Part of a small language model's weights.
Architecture: RMSNorm before each block, rotary positions, no biases in attention or MLP, tied embeddings.
Training: a variant of Muon for these matrices, 1785M tokens, 6810 steps.
Each number is 128 + 32 x the weight over its row's rms, rounded and kept within 0 to 255. Layers, rows and columns count from 0. Numbers have three digits each. The size before them is the row's rms in percent of the matrix's.

# q: layer 7 attention query, 704x704, rms 0.0757, rows 617-639, columns 88-175
# k: layer 7 attention key, 704x704, rms 0.0761, rows 617-639, columns 88-175
# v: layer 7 attention value, 704x704, rms 0.106, rows 576-627, columns 88-175
# o: layer 7 attention output (transposed), 704x704, rms 0.382, rows 576-627, columns 88-175
q617 113:155066117084154173139100119157134132118148142127092109134125134081092140112076155095053082135067187137103169109163160138181133170109116136140144132169169098145156174156136155140117113173122082107113035119039109083113077063142101139084109125124109148098150114095150
k617 100:121116117095120177126089134088152097124160102116098188080088111191090108174064146110094122112076141120155125100125181205114125118137102117197150153155118079133123105078141132147169129120184107060140154150105120161082115097144108126123096173154062074090141060111134
q618 124:144132090157101160110148122151153179156103135151073152144110095086097134076121151126084090138154156146114158157180062098164121182124142154132140148141124126095165183098067174145109093147159127158092131094055118184134072112148120173134160060120186094127136161126114
k618 097:178137121095169093135105159152152142134112152170113108119139107089182093133120155107133162153158055157127133112130089113135163115168129177144124130123090113123163117168171054118116130136106125105146127140108154097200147087112122134104168108119155105078153158146119
q619 096:168049098171074104120097155114092132154135107116111142178084155177171136098120084131108172137162140129132150128116099157103096148136110134165118158168135153074156108083121182126160142116170115077136099125137161114070169163156154118146172095132147072191117102145185
k619 128:122145120058120182131153130184129113110149050117119170138112089172112075093142177111111181117118196091156149065126110146158100154099107099125185174164123098187112106099104113110175107109184070118173143103093150088131094132196085174105104178119114121076067134121144
q620 131:078146095156133095051156177134133116141079137123113115117129128119155099148158147118120171100159125136084094177142086062115141181152142162128092139094110119155113160133079124137145105155164190139071151099081149158098125142125055072156142105157135158163122098147095
k620 126:126085155111188167117157186139102100128043149132182113107128123217160097125130115109112134174159166100158174155082115135103110150116115140129123148128144139180173104141091106114218122090106134130081147169119167100097195130112130136092146121094106137129124067143153
q621 126:136173147148050121147139140104119115138152121181131131172124184137127128142097144185154093106121105125161125155087155123117188145134067133116109082156157115133163196105107127113079127115183104105105124096138133087121130122154114114115127078084117154104162077132074
k621 125:138092115147101121100143106156161167111114124110117116162145146125132086174138105086083153105125117196077098105104127121164138153118157117130089125161099098126147140171126150129100068208118146150097134096158148140145149158148107118081096100156081117119115126173109
q622 149:166171141165151115067129129139109161136114110124109112141142140143171087115118163077094079127119145123107169161121099155128159098158106090112061044089150138120152170103085097197064170128090109114095162147136111110123134109102203088096117112104164144120097191169110
k622 131:109103123129106110116138151114121171147078129154059104054115105144145164147087164107061072112081135121112082158131138183125139081141127060162092115177165142094190128116120188203118124153153128020130131162134133150133117149165124097162072114106063113130123105098148
q623 134:112167130140128137175117145087111110151089127119100183127173097137117113085109060183189189118172063147180104131084119121106121073133180091142119158066086125127084124103127089124160149110144157180111192142144122195162126130061128139128169117132123112098162173118092
k623 144:075111120142109119122110115082122128167130142118144123095083114159117186109111122060158131135133193147132076121140146126122125154059139144128173170111205159104131147143171153122110132125106096106075142149112090078098168067154179109125056155129138145159123130179141
q624 144:103201163016154128116090071100117095065123118128148111063118146144110097107122130109125129078113111110151160101185159113198097106140129139099105200095190117182140138167182097169098084131101188132156060133128139097143133125133114159074086123132125100160167118175127
k624 135:143122114086136119130148222123133088142107144164144121140080123079155099123125171161136132126127131091161103105091101137123111109138082119146115131145217096105142104128103131091130083068114112106081076133114191066137126126140117120105067098127131080128122159111155
q625 141:064146128139102103047080093137133158091110134109125136100116167151119103118124099141067113123142140127096125113167071116142126161079130086071152159149050129093123173111153193171146088104184099120168161090159073148136104136116180143145082140123163170126132138126168
k625 125:122117193140050192130108155134153134161129085147150165105088116102156143111128156064125088132118100144187126151145104108118158070130135133130137156056099072138076138088135112115156141160162208118143120088129141114098136108102126133179129191117148087144114084116123
q626 143:151125119123124131105164144111145113064135127137127097117128143130091129220111107088150141153149144177062117132131144105077196095141095149097115146138085080108179100084093091136140107171146141094124161143099108092131159078144098129165141181145124110128135100106123
k626 136:076151069127148132107123139121067123144166106121076130149116124126144149132168111139182156108117109134143133149174164179089173114115132136139155150114153092131101157115137077162120128169143151122084077125107132111148094123166131133128064088131104137108094164128095
q627 140:070131160175065087134203107131089088159082128125117173126148100125124101138117183110130105098137120103105081166103162118118163185159099122117169119098103145105168072109118072154131126078110157159156148112184130121131158087139137197122161166112120149089159145137101
k627 136:115103148118087165079132167122104073077122136130143164133108116058166074099104078048121152140122145087107146097068155139135149128114137150128159139175149107124124076128148143124146102181106126093143129107113138092194139096155101182098092104149169132077137099193160
q628 152:156049146140187165071125116132119189176136095086135157131127108150075100157132120106114109144142155172152139113099102121180117126125107117153090184101119110100153130161143153091113183136102101124107119183116072151126090118129110106155122087097144099116120145064122
k628 137:129164111190103148152148063094164126126148116138106119172080141154112164174152148092081106111148134158130099127102103117133127155132062087189132191117201145139149116103117221134168120104130136150124162185109098144108116160094124080157095198121176162165098108078129
q629 143:129119141123112147112158112141126115129106076171153125155143199127129083164139154136161158130140050122160133101165170115124175140119097164117135072116150084120172096126128092135109090099102110117186063136164137134162176154099178125139102144126121114149137122139133
k629 143:120100172188090130099110111213119083135138159078180142154187193142116091193126128111126135194135106098131122099136084115061105132113155122156126113146117079107102093132126031118133110157094126118156137165144204143127154157092065118193136205146170133110172127109118
q630 139:067197154110133087081098109112090130154108178146149145140121131065151120162137163162118113120126107140187095158141106156103150125148118132107136121121135113133135067163119093146103137138106116174128121073128081177129127176126123187129101088096116121119155111051066
k630 135:111105114170096174089128128149115193127115105080139079121117097140161153133083159072128126160121154128104114115102166133189125154137131129162144097068171114145130146103180145134144132152128156072150136113138129131137152106125140147133066106123102147136071111093100
q631 157:101116105134100106136092130215178098122143153091122120132168166166160093155146081082109141108118119154110122131143105123143096096173084142128213107148117145224133135162123131162190146135140124106146130085091111115089160146103123095091178118128190176161094129140175
k631 147:150167175137115213153086094159099170162152121111145143158181151232141131163130124134102089155112105075089117121183146132084131134174071090116181139134100151085162111177153144111108144103074060152156162083138074112146102117132124131057124125160098193161194164107190
q632 156:111149133165144125109141068117140141146120145114099162141150154091095063089136151118132129189151151131172110129131092133179154191099142190093118125102176144132175122110098157153181134102089093101155154072118072102066156181166085162145121121166178110164111145032057
k632 149:173110077142115117111153117088163159165153107100120157182151135127171112136112076119114164119140116101067149120089135081176161151158135129098119137105151130123134109131139042142129100100081131118133123119101044067091136104128154135165119150092046143134167174140132
q633 145:128145141115094143167136117137135112157069142128177129145159106159178064075117147172139120071152171171151105110106155139115142101135147120188076124129105176136157113041078162177118180072105073195122093159124102121073140098125175099127125127104115110132162132161136
k633 141:136201096075164127120061065173146127116121118137101143165091133165124095127095116151122132134129095136106146151117146096110133105094152089110128093160133137169115117159163122142073178121097080119109149127140052115104131122138086102131123122121090126152157167128142
q634 148:183125161092113134095133130140152120099120179127147111136174107141124114124152111072103176050156128104163133095140079122140081112148133128097166085107132138177100149136135078089157126124127136109114114112126136174140142116147136144147160130183146174104155098135156
k634 148:179086192078086159096126179124116090116164207083165081129130131141103141117111126116144121150059061155121097137223074130139166075098118149164156072135107072130107146125115108108125128203104149183174116160134111134144098156118145152089081141157182141099168114074114
q635 159:103151144131173111173168123092145118148156134146176108202116170156122178122108090117158192118129161158170113130127128121130143182159129159094106102087126134103188148139162111142124183108125097119141141134126182065094157045133117122102115115112171162144120104113185
k635 148:125165135107145166113145107106072169104142111086073132167160115156115130137156102124092092168157195119090119129113122177118121163150181075113180119105105130095193110104144133152156120129112084112159224154179151087095137140111103144152118112121081130088138164135158
q636 143:126133057122090170119180149131112126129079133138108172124097071095122148151171114111139151087106078100150152133124141134160150128133165108084113126102188233132161093134108139137084130131143192169118119160111111106110200124107163111121126160067121186074122166103149
k636 135:128101130132096139138136091168115174161088125111157174111156138132166119152127131149134137148158121161105119146069113136119119149128172150092110156085115161123163116218200098120107058116118151131179054157134117126083154098140116166092148129153144196166084175120176
q637 156:088115151052131118140116067066161135166094120081103066089118125144115160155169130138133111138092053119149098151117118125084104139166146165104160142150100138155153113105123094167065137098107165164201163080103109180116104199169157045112124158116096120106079072149143
k637 151:128116154118138141143179166137111147117132107165124153145135046152132198100157095177076056095146073060160120125178101126126130095138174121143098101123098095195155176103104129140100165162113125132106148148107126152135087197129123121096122167114134097109109111105091
q638 151:127176065130160191106099153141130114079162184140145106148131193147132151147126095124133117171128157132110175139112133091102135103097162154099113121102083161104111146105124137092091111136165161157132135137135150110026137062127107095096111153140120099149141104182075
k638 143:087160074115200128099104116120099160080162108119096095120179135119120149097100132117161111129096133108151165142115143120102129167160167178154116113138094134104117140128074171115160142134121179140064186148084093088110147143150124150122158112127134162134082072134133
q639 149:142104073126104120082122181152106091158131137129087172046131113081092161090140094085099067150071099178135048107156165110127118077066147128081089085153162130113188129129202086107114065148094133104105090115089134079146059151087134116145124138156034168163123100069153
k639 143:155073158191129100155103132185144172140087112131110178141154076136236082109099129124140101149124185104129080137150156125106121118155104127118114105150192130124162188161170160131122056130167111137173188140115136114101110129201072108179097091097097157150165087095101
v576 092:120100127138178115048135077168155103100074094160146089142104188166119136149070072118193106150143135122171218136116115139105098121146139114153160151104141117117138139123133124066114132127085134110114175139114093162095145162137110185133133140102158085146065165154076
o576 094:144099145098056133149122150091184203104118134182132132133075134146108095074175133203141154127124149147155143141085150187101118130156128131113152116077113138087054169130096111090108103092172097087089152137150149140180099108148178139103148135140146171136115161130163
v577 092:201115132106097050144136143115119104122113111139146120161126064117129118086164115117126156099092136000171123143133121120060146132169168128143082087150151160117135126167182178089086163092144152111073093200191133144125210112171117132125118134103113105120166129179123
o577 094:134143141157117152139144116141100215136156110139152166110099097098061153115152113153047118085119081152104177101132100127137155124114142156149068117142122095134119079127140107124124131105138114138104133120140107109124117081172157188106195127155105133090134087083141
v578 090:148080165111076080085148135093137082124138162111095157168109151097085074114096102075140145114190148158163182146119172134084160122150122171133167108116203180149131121116105110192103122113139189105121127100053156116151120128158110178131152105121126094130038096108139
o578 093:144141138130147124116123160100142120101116120117101106122127159062081149096094117128159084118162172145147069175115136102135163178080075109073055127085114129140073126152177105133175102115098057095161124136152092138112125128126147148136177131108110131177111119092113
v579 093:165112134128107152153160115128087129152180107143137102122153198151234100105069151198201070029158124103137097144107147083161117098088101107137102100112134123167125203125098144095134047125125094105094174115153182096173054109122115151111147172102143144092157127085177
o579 097:101177122192155118157188116138151078087074170130153148129154113132139141110150120099128121133204117089118148153164183177142108139099160123046177167134158162151166112111161081120140076119158170153126117174132139112140109216125183134134104122147089160050147084075123
v580 091:107077099148132093082147156128114158152039132094143172181134133111076171110093105139092124086172117076085168094167062153136102105148168170127134128154101129088129171122161100121161122168114106185112146104198192133080146113081154175148142135109121108079188162062188
o580 092:120149135120144092125146160141153155175149097120094064123180085095195117139164173125137096169145085185149047063160137083150119139156138102108129139123094155084137181157122135122110108171133107099119119186088112105162141179094147123118146102095138101185096143165119
v581 090:119123166114146135127113151136120156129103109107082097096112119108082127125153156113191156112104166121132097139158089126163113095120139103168142141099091146119176162104079139175107110121122150146146067203135038169092150133091160125170175151064144108105150125120119
o581 094:138189128125130149120116099172126107115160109148097122111152154192124064134180175200050163108123176143096101084090077182178112158126133132040106140134105142125107089109141096109134115100193093161094150163134089124215106121123147197147091111090164139139157110102160
v582 091:140153078167159144120192155123125190141136141161161169137140154142110091193107136144128097138154079115100195128111193143131137099103110099105107147128153126130079084104090121140066085108085112140114112174120170155099130120167173135170149158087145098185103119153141
o582 093:158135131166121096176178093156168190158138117133144163153142120099105150167087115157096109129111142142138109124153079100153092124142130160107126093162178135131140065162149114174141131076121104142081123131091129118102126106099197134168145121139118179089228165144133
v583 093:124126153125137084112126138157126172122134126087139178118105149090126092121161146144195110136174128152086126122119099132166153136174160084132119118144156164095150164165104102139099143173099167159099102086151170110087135182155148111070149132077135115164141146153060
o583 095:202167087134101130081118120150117194153118104080084095131151134131101141186084145130124133096166106088135053176082144097142090129077112178177148126104169118116146113078094157162162134176114101189151132104157135161173123158113172124177111128203156106126182179109133
v584 092:126125140149133154186105110155100156095127151167111145148139108130144105170088166107106081128153142130132095147087142207168070152084173154104171130114176089100166129075170132125113170124128093145094113145053134179151123073139119134137133192145160111103140122101120
o584 094:142176124098143151156100090181130136166114152130191117174193113162144186103208137124106121057124151129080138066133114140151167079163125103105116149120141197139154148208080125127134094159194102202157093186116130131111132134136133122189190121159164115095175119172124
v585 093:109138151148149140101075128130158120082118127133141137132174162092135138129114091069122113160090178156145178156067111123132106113133146115176112139104111135193126135071109096166165130083144126072089108122149099065127127109110156081140123145146072135128133116144107
o585 095:095178074123055170150136199138035116074132094142091125182132123124144168125129127186082136117153131120085144092125128169110135111112108118138149166141131143082135144099154093140133098105112114140138124092079153184121128137092149068191077105150072079198071116124152
v586 097:139072047120074078140127105120116142085135197114081136142093167115145151121111135110124131110127148073166105145118157154168073168137067105126147102212132095123155129172115148171126077129152104148101099115124150102136117132137170133178101137157133118156169107159113
o586 096:094106134087157121170105099124156100111132132145170134147130149092114152140170178114142121071145139171117161074081117161088162119115121096091120150152184124106084138107136085129171170115079138122165133136168118109119132101158116088117152057105084149155160087175090
v587 092:152112127106076062181139201170175143153155114146061141133099134116083079077144113186112101162166111178132060112161194163164043086148158161130162133141146118131105104151139146069142113079116160132104112107145124100105133106122169116154157118083133119111163076118142
o587 092:129161147177103099090131150039159106189140073122065076176098121175135153151100133130160125109221131132120151137187156146174150080125149063151125143150085151144146110158104129127127169087148107125099172172133138127145084120091110110114139075100083164135052177168102
v588 096:054109114078133125103126115113114161166162098189130177085157121112106139092108146134122145069113161043114099128125146131063127133102143189148145107127150074122147187147182120142143117169125086121114140140113098089121189149158141080124155076116168167123170104087127
o588 098:114133149100143147210107136182130119094102140131160088097089122198138079140158118123151107103137173136150146160122206120112190192130082167167126116140148138153131129155153093121138158147133137107124114120123127095062095174125106138122068140160112123157105081142141
v589 092:158122210165129147145117143134127130140081159120124176175103085112170092113084112060050135191127132123143105126149155121093080095135129145180120153106115220134182092117103109144153077097133148111082116210132160065171134200154188089171138091153085111109098085063130
o589 095:090041137092133140101148110130106085096124128141155152113157128088069190065120172113115102151119129117169183092091158122150079148155106077080121077052116115119118118153142182126143151123144062136119186116103129134065129182135131090111100118149080181099161163081080
v590 092:130134122156092041143087209135096169153087138116090152069133126167133069171135122128127132132067096114093096116132145133116149134129190129117122094142086110198154100120120197180145139097127175107222172148106166133102104066172116116155164104150146152176136099070129
o590 093:144098127153184134084145076154096099091092101123127076135138110117152134129172120102152122183124111141168095069137105135184143116135111136150128200156127179081101165086120107145123170179149120131114125155100127032105096187167144152088174184136155110113072118161138
v591 091:154083112153170122198109130114123179178079113134067054081128118136103090135115156157073107134170116124195099119102187124138123136170134156191136124206168190153133132117098149092152173155086147109176029170128131159177128107187146103110158124118106163110159140109100
o591 094:144159130060088159114166122153142164149096071155089154141131155135124132133183096197126112143145196156111136145177114071186114121112116125080129135133119111126140141089189098155089093137146153155097214129168146132158169175171128175105128124129148107101084156117072
v592 089:144121156168125143134101101207172153161080128110165091156094173158082155169151145091118076089152104148110132103111190116186114131093123133126129150180181133110149110099190106086101130092117097120106141099139188164129110134064138079166108184146142136067119121137144
o592 093:171147094123144106145182106133122143119148154157090135100192103143205115166106088181101129169121149148171131120149120151156147103072083133113134103087112115121093152132145137124112135121123150119165087107168123181103142106072109114126153105132161153170128163150150
v593 094:098168131102143128126150132114152187097157082138106114112099105151083069153121096113166113167108119162142096104134117171140134090178090155103125121108157121129154140165092133132104131098137071162098133152099165146188145081121134102183135037120103050110102122122140
o593 094:050148161136116134137098138134103084090130163132138083110173049137140144155143145107166154079103076133142194128145132105210114163127123177170132193131168162183085159144162130121089115164173126141154153096127144130081081134131100103172079180127076164112090112133093
v594 092:160138112061139110145111128127149107155183151152145176113163096143196127170124149124090072112172051046184117113149152102127127097087143177138122166116178158051136156109071073101107100151064163132112189171100158090101104145153105138178083106122170184139128105086109
o594 095:105094145144125149150147107179120166177124130146087139111125132133103110129170075213117155096118118117089132164152143140138110108187139089135085170066088161117130157123115145085142093125157154154120118078116136091177144101041106143152144165092232146062161136116149
v595 092:077094128118086131163126089137167101110073130081068130166198124106092122124167120153144121092152107173135119127167173153134133176129088164096098159107207155190017097150144077129078070144136115167104140140104142159097175094128175138107104143119166140081120152138135
o595 094:110161104143125119089103147150165129068088192186155180110106124126147149091143121088115143143129128169100111133173112107077208137066100133129187097137153160155171104170101161196119133177151105128077118129153132123132161155151153064148145156085108074138138145121155
v596 092:137126190094125113057108131167158134107146110149220158158095173116128170133172160157105113186123104092135193146106150149161082130122137210152106123166114173146163138182134046137188111055084206086154129089121153114179078068186150114150121137122161144100193143137149
o596 095:101121067181147098149082113122102102135152151095136085124112122179079110158114154123128140134104159134083164146172102132107086152128117082104174079103141097115106121136139143111114161125110083077156117132108099111110123149139119152055127114161127114186106105137185
v597 089:049146138174128119115104164115102148132109160166148149155046145170129143133144148130115142157095146187159168063132112077142145121165172129128128114120143145161132108122071145099156110112179088094113113137109092146124156035143213150111109122122204129121167154122133
o597 089:206078095134123133144112154129120193180109123140112078118132196118139133083144134149135133093099166129177171135153105127099130112160159190104100134140193168095083128126122113143087163153165119174105156108140183094135116159136091052154073172131138109153116128094089
v598 096:135073167207095121207182100118127192093212094092108166193119105088094075112136134120158138174129160064198133105103108114077111114136173124162120103130143108109170132087138135166200135127173077052136145160145138146115164119119113131107164140166119165180179160111131
o598 098:151096166172119091111146153126129071193087107136137140145132165190133150129091106144145089135121081123084068154106075140180117102109089132125153163165076134184154185144108082147062158090088066123155148115132159178083083104137121149101089139143128106063115129136157
v599 091:154146154075089152101138097145147139145123060143144162121144125134078201203160091132138157109092151160092075137124119125085089166114099140133135127127160166097127168107127158146178103140153124065145091175129129084126070134094091149104119174162137167143066184117148
o599 093:176113108161048120142133177140111130131114121138117146148116152162150162126119126095086092126099108140138194186114148089105172115154116144117163115105141075142127115133116128077093158159088101148137055108155086230082142129143096037131103121133133025121099101125167
v600 091:143147152159097104116142139147125123120111102160133144117119130091139143100130144152091163132095100097126162121108096094145121107082154086171149165154159135132111077129150203162170160140148149175085092106112076137103128126120170069082151124134132185110101123092233
o600 093:090109113181161148081151162128182139074101145108105123122135125138089140128120129123143149111085109069142083096104193119176064106062086158130203173139147118074182227066074162078100156113123128149146164097138108112108091119096104181104143139148130115165114067079117
v601 094:122159101127168159139117123132143098100116055133122153137153136161170074054150157124140196116173088118174122172163154070107087155127154169115148089141069107158109120087097135085072098140139143054097158079138072130146122120146134128136093131069143111101131099132162
o601 097:167103154062132131097101126185145104163154216104117102168143131186140149109101147146087114122053132153156126180112102151172119080152170076187103121157132097102124102104109121140071158119129134109136130079185190113081113094112131109176124116146148110115105140139131
v602 091:068119138165148074111140112137145122154179143163144104099129133127136123132109077173153187123176151101096174155108087170099135101119130123176114122181133135164075125061098141102126119057164144155155144140168122165215150141144156090096113050128078168187100155147117
o602 092:188144085085145150165176101191164081163146153171075080107110132100128154108116148143163090145111106149095168083183115124096174146123163136107116140116160149139187162093139087100142135118208144143137087108148148144118122127183107140164159145124140138152088131163126
v603 093:052103134162143139147106148126091159097104109117129146197134111125082111150188125149163157093152111135143071151113165115110104105057096086108120084127105102147164145136140138122086110071128099119145155129155096103202119137048081111098061121128096145142137083117155
o603 096:159157128196104066141103075155175180170158096125176144137103131154140124095041145141153157176112123183150150109118126144050104088119087067126121107112173140080072097129133094157087120202160118112097082131127141167174132137192131148109131057124143124144124096103115
v604 091:143104081132125147138184147141166104168131106137136110102149128148127135137073072109088130112135199140130151203126122133116094113140147138150158142151138103174068120194086117101105108135186104137195106156115026118102109165151161139116153110162110108164118130147138
o604 094:139118157163125055131106162180171106082128095156147142146111151110094111110084108179173110113194129108224197143097139122122173083096106126132080071150091133171133179157167152121122126117139127176065099113154130091128112105152167147111102163171051152169145118161161
v605 092:114183164169163104121175120142088106134109164118142110133136087108170151109109126104185122139139097115142103108158137142135117121157115076102099100085148145168207065122097162144144128120153095134059094127118166129160140146065152128094109113189143129190149169126122
o605 093:099115114120066100132153095139100137097090033164133125084107149124136129162146194124093087116086159137188110106114138142133106126177107122100210086144114130085132190114147130076163165116130146115168175116123161099161080191136141118099139116144118097121104158140129
v606 091:153145105185131103165108151092111095091164193122152086098158121130131137091128110129160073138117062091098117134177132151096111122180122152123110124124133117132241148128136156114150181153140170118111160191170090173142125181141133075124164120182207144123115161171090
o606 094:088137103123067119165109079139119144151109148154133136102113138083158112084060107152123114191124152119073111211114194153060156195171190215108113110179172165157042163163120127091120059153112150156148113145138104159139091126097125122131137103115121159109056108095142
v607 093:103108185119138156122179133075136084096077108137125164104100113204119072153112083085129147150116173132171113166132159093166183140112090139150139138164148170164115149179116105182189146107098153151162128135076152115150117182176172067118073108126125121122175079111097
o607 095:129116085164084165106139135106125111122154113112139146175124186139121110085126107136140093135140154138164178093167160126103128134121123111144141128138114141092086135097155203153047103096114087118173153136104167129076151147151061141153191187154189134132137140135193
v608 093:121158151105140146130192145141174070088189149074147133151181106136144161129088112120093127109133167085169092171110109130084111065101160085070173096069158072193102108102182167185112167141108107089087142144108145161102139132134103134116142177074138085083105120107131
o608 096:152158140078159151151113128142175154181127129143165117096076107156103149127119107161131146103197156138167186153119107138091144123145114108202068159125109162104161147138178175137140058129170140114132142132149114103189158142144093152152130144105056133180160170136109
v609 095:184156123089073112195076156150120190042203163170143108111107110130151114190137105114169080165148127132110142159166126100148144112117148168120143137084111116089119115106133151099125046103108170138098100142144119170201148160096147140061132149078184107167113119125089
o609 094:096104133149122163103085129161127050088121075111139094119115184148136148142128114125115171111174132132162051193175088122080117163121101168119107174112196107168148158170160113109081158190124116097166159086166190153109122140137149113132149125096133120123160191160099
v610 094:147170211129154162106134127128098140141149122118078124121148123065157131105141129133179117127183165130137121151133110092164060157089072136188172091125112192136178112198103148145111103149092075075139153157104072131102090160154185135129136112115172122144114214135088
o610 097:075094105116085156121123109077120144172115093125114133139139187189119146170133186109163137131123084134154120105141179136159147157128124120109074060167120103136069094067092142190068180101150091127149150128178074121158124074118082128159159156176104152155140110081143
v611 093:070071147122105137161131110131099130075140148129159087131146051127126115156110138113124194161121155090170172164102138181224185156096088150163158039166077205112131198147121089118129169144071062099078156136134163129140145141181139189140121130163103130124172096119100
o611 097:110107085119153149146102135084131135060119135140093022095138251142156128160150118137176107122114133125116172142150166097069112153149105151139122164118124110132110115119142118160102185135085143188102135115213150144141053119111043147175136182154126141106136098088113
v612 096:136117136126126098098117120158213105133141111139169101120138156122168070112153090175101175134148195140152124112091102161108129070121140143155159101138136162041146135105157110150183047142139136129080147097116157188051136148100141153088129078156184128092174118092128
o612 096:110126087115132164128109114116122090127154115060123184132126158177130136097133118065196124103132132108190150159127124059112128153096097100113132099148125169162136138087143150158164112120095086107108148205145121168178134138143099099105125126130106142102069123119138
v613 094:135130145101127166157131076095137096159094081169097126159122072165205175155133143151175136123156177162129129165151171136147103170086150113111119140155127127058102085112209115155127167118088128126184160096096171100129165066087111135078088155114131155155146120122104
o613 093:112092076116101128154174094117099187092145062147104063122058155120106148107157134131144175114117119129129190139087059103115100107135140214127146159170164134144044185135071105140156121157163121093130170054141134160110169092131120089144102164168142129154126150101178
v614 094:147127106119111092134150149125151136178146135086109198126203125135119168096162125156116151124104129119095162160129086181133077098120116157114166157150140121192120133144173104115101193176167122134125144091170118099157135097145079132107165094054107076172116164141101
o614 094:108140110132137120120141175159167112072224146105103120096112166140115151139169095108152079081110092108109083072117187102050116116122152094188155137113113141180115124116125096144135111138114144120062123135092145155140122141157116141122126137154117150145130112179145
v615 090:120087159105129179126110116099140129077172130147184122129136086090136098132177123100092180160141160159170158121127136107159167146134109153112152139207131134129108128153161114131093147149163135205202162166119160180146124160100132154109113147118140130182142168112118
o615 093:181148103141171137055103083082162119130116061125113148156143128155137122113157070122158164152110143149126090110179189168141187089129127113173190107126121081117123132063157205152063141114170165097086172057154103118101118083072089087115184075131091164109079084130130
v616 092:168124173157139173118134097158103131148097105073140139073130081086179163105142114109086128163155071112087118142145156124140144093141094209108178179133130173094091069116122142117110131075129092122140145128131168078124141130152114130156134092059154123091094197135158
o616 092:117101132083127147159140136121088116115085105184102151142107177113100137104145173178163068106139099162155126119139107117160135186119157121110067188080121129118119087132136113136172169156164097142102066116142121123160156105186157083180165147089157140095194127108054
v617 095:136103088161182090143124138152155113127131168078075169119101108123107172121153146121089107159196140172111116073100137138095132158178188164174138118091150105091100098083070154173156160146161119125155142147104145063096127143122148141123163143122175126139123146108132
o617 096:117106115118127138062159157103090156142152163077024164149139100109161096134167185134091135176176125117134139095067142163111089141124199152118159150173132145082073093135127158143149122089116120157125143124144119116085128101141167097119148130098124135126116122118119
v618 094:163183113104178149102122106085090128135135120173057135172143094188157133161087092119142170130143110118127169167144138156080095113125160158157137126152150095098150183133159157105104140119103127074132149081069131148106077060131155129106114146121103169089156088110127
o618 094:142087147137085120101153161110071113103141116192112170065167154121175133098222148135157146036112144165155134134113172173128118086100180086092176133179169131128136128161141111197158152151141117139153087122157134154101090171129114080123137157109113147217087190144156
v619 095:085133083117130093160140134173123088101167103079138118164134093147105100184138095134112154121159151178080143107113177137107143139135071042139132120093168104122086206103147153155142146114153164097152100086125121111134126108134141108142108144168170101173115145152072
o619 097:126159158107168142131178220109132159093100122100136112130154213150195130094059114119128078159114120206133049123113133084175115100092166123123103156122186129110142083108137144151066108139156062109056154141186122113144145096086140201125088150136158201148097170163131
v620 096:218124064066127128125074163125198144102120102145102102080111130110070191094010085168124092102075125164126113125159166150125127142123168123235155137118173139137131122152095107133087075134129107165090072130103164074105114130180142114081182180083131138107130113163118
o620 096:148179120138176148160173134135145108084116090149111152131123100062137083183079154105103124143164067125158129114173095121051120138077116093147050160169125126134136107112134116115108153092092153165111032195161100162176148163096117153116143161088087104188108128103107
v621 091:147163111143103084119175140126103116123104129191132189132179086142160122150174124059159137156096103103109084093112122059086123094198105107167134161080084096101122131127199168150112118125124122104084130154138153070114102175142145098134131132085126141180109143139120
o621 095:079050128074115134042154158124169096168101161128145149161089141125129130148056112131140163092134172151166160100119126155117143096091103109130123092106138109145126104102147169169140166186094134166141122138150130143111118120132126168112173133122138132088138158177107
v622 091:179134120119134160135148129111110067102115102135105112090124159112134148061106116099175089141165134173168096114104123122089180149133183126094099127182141124117165170178142150107084150163113104124121166181065123112166095111118108176131147132111086107124124170085129
o622 093:132149174135154125120091138133123104090160081108128123118171152156185111102131099179155086127118107075123130121110100081171149157066121130125177106088116073152138121110141107143115156177144074096166143151132126144142199087137119097132089115140101111093132108096162
v623 095:101149164102152108152073144126110124091118140116096131110035166110128160092133067140116047206092117119154152183114135119099134108064131081116181136186089101122126115109100160143141143128173091135076137171085154160165091108119103108138085179117176121152125105177052
o623 092:098151160168093103144174107131145097107102077103147095128118131140193114077156130134095126174094123165052147111099150097125085148150097107172116146136135110142117161125153148107081137119096146101110167105157172163150121060118154092103163164188127101139145099093159
v624 092:194125133121174179109137122116212151103115100147078060143210108097130106163099134155100148159165121176094105160117120151118134108145184144167179075137120107126094120193197105133152083133164194112122159168106141112173095153132152154193101172105144103132158100137093
o624 096:203159083124116148133175127117165163129136219113132089122122127150124129129135136140143169130121137157098085107119069132134114090096136086132088138099182122120127169164092118164137079108167150172127163146132099110091135143140141105142162136090093144115129154168074
v625 092:107193165140151150156122090081131175138175166150142091111128105135161198047157161111126139152081118093138136107127158101125213144158118164143153157124147150204120081163201138089106102090157107091108131086093160160120174158103112147209156088132126138131078108122127
o625 093:151113120119155122193117060057132142079096076099155107206099115171128171111130112142104137109156062034141156096085134147123112175101168117142134167108191077128134110168175147124118099178067073109079124066119095091119140138125141109090103105098177134142059126093143
v626 092:162127175166175111179178134148083134099118187164148104127121200074106156126180151105149111126078139117135055092135146153118160134130079136089138107193116110174153134099097133171142137138118189136110082121139174099114137099167150135160147156153163171113084127126047
o626 093:089091079125145078113090102174090129111153124140111129104106170120118106115136131131103097115137121149135050037074066128113126073118146140135126062084153198091119124120098139130118161127152134163222121140167154086146181088153125164102083129105110082144140146104160
v627 092:152123086130146154161114098185157125074176129100151130164113150121092182129152138115121138115155110149107105139135098106184146098136122155121164087150082109138127132063162094077082172111108125182125164116148145137107097131152150170134129111092158126121115092107126
o627 095:168156127169122112114139154057125126131145051155156119169119095108099173130093162178117156171231130141087143127195096104158092122174146047134118155118185153130066122120123114163115117173171129169073085100134104171129127066145083125129146125133131155095179124101182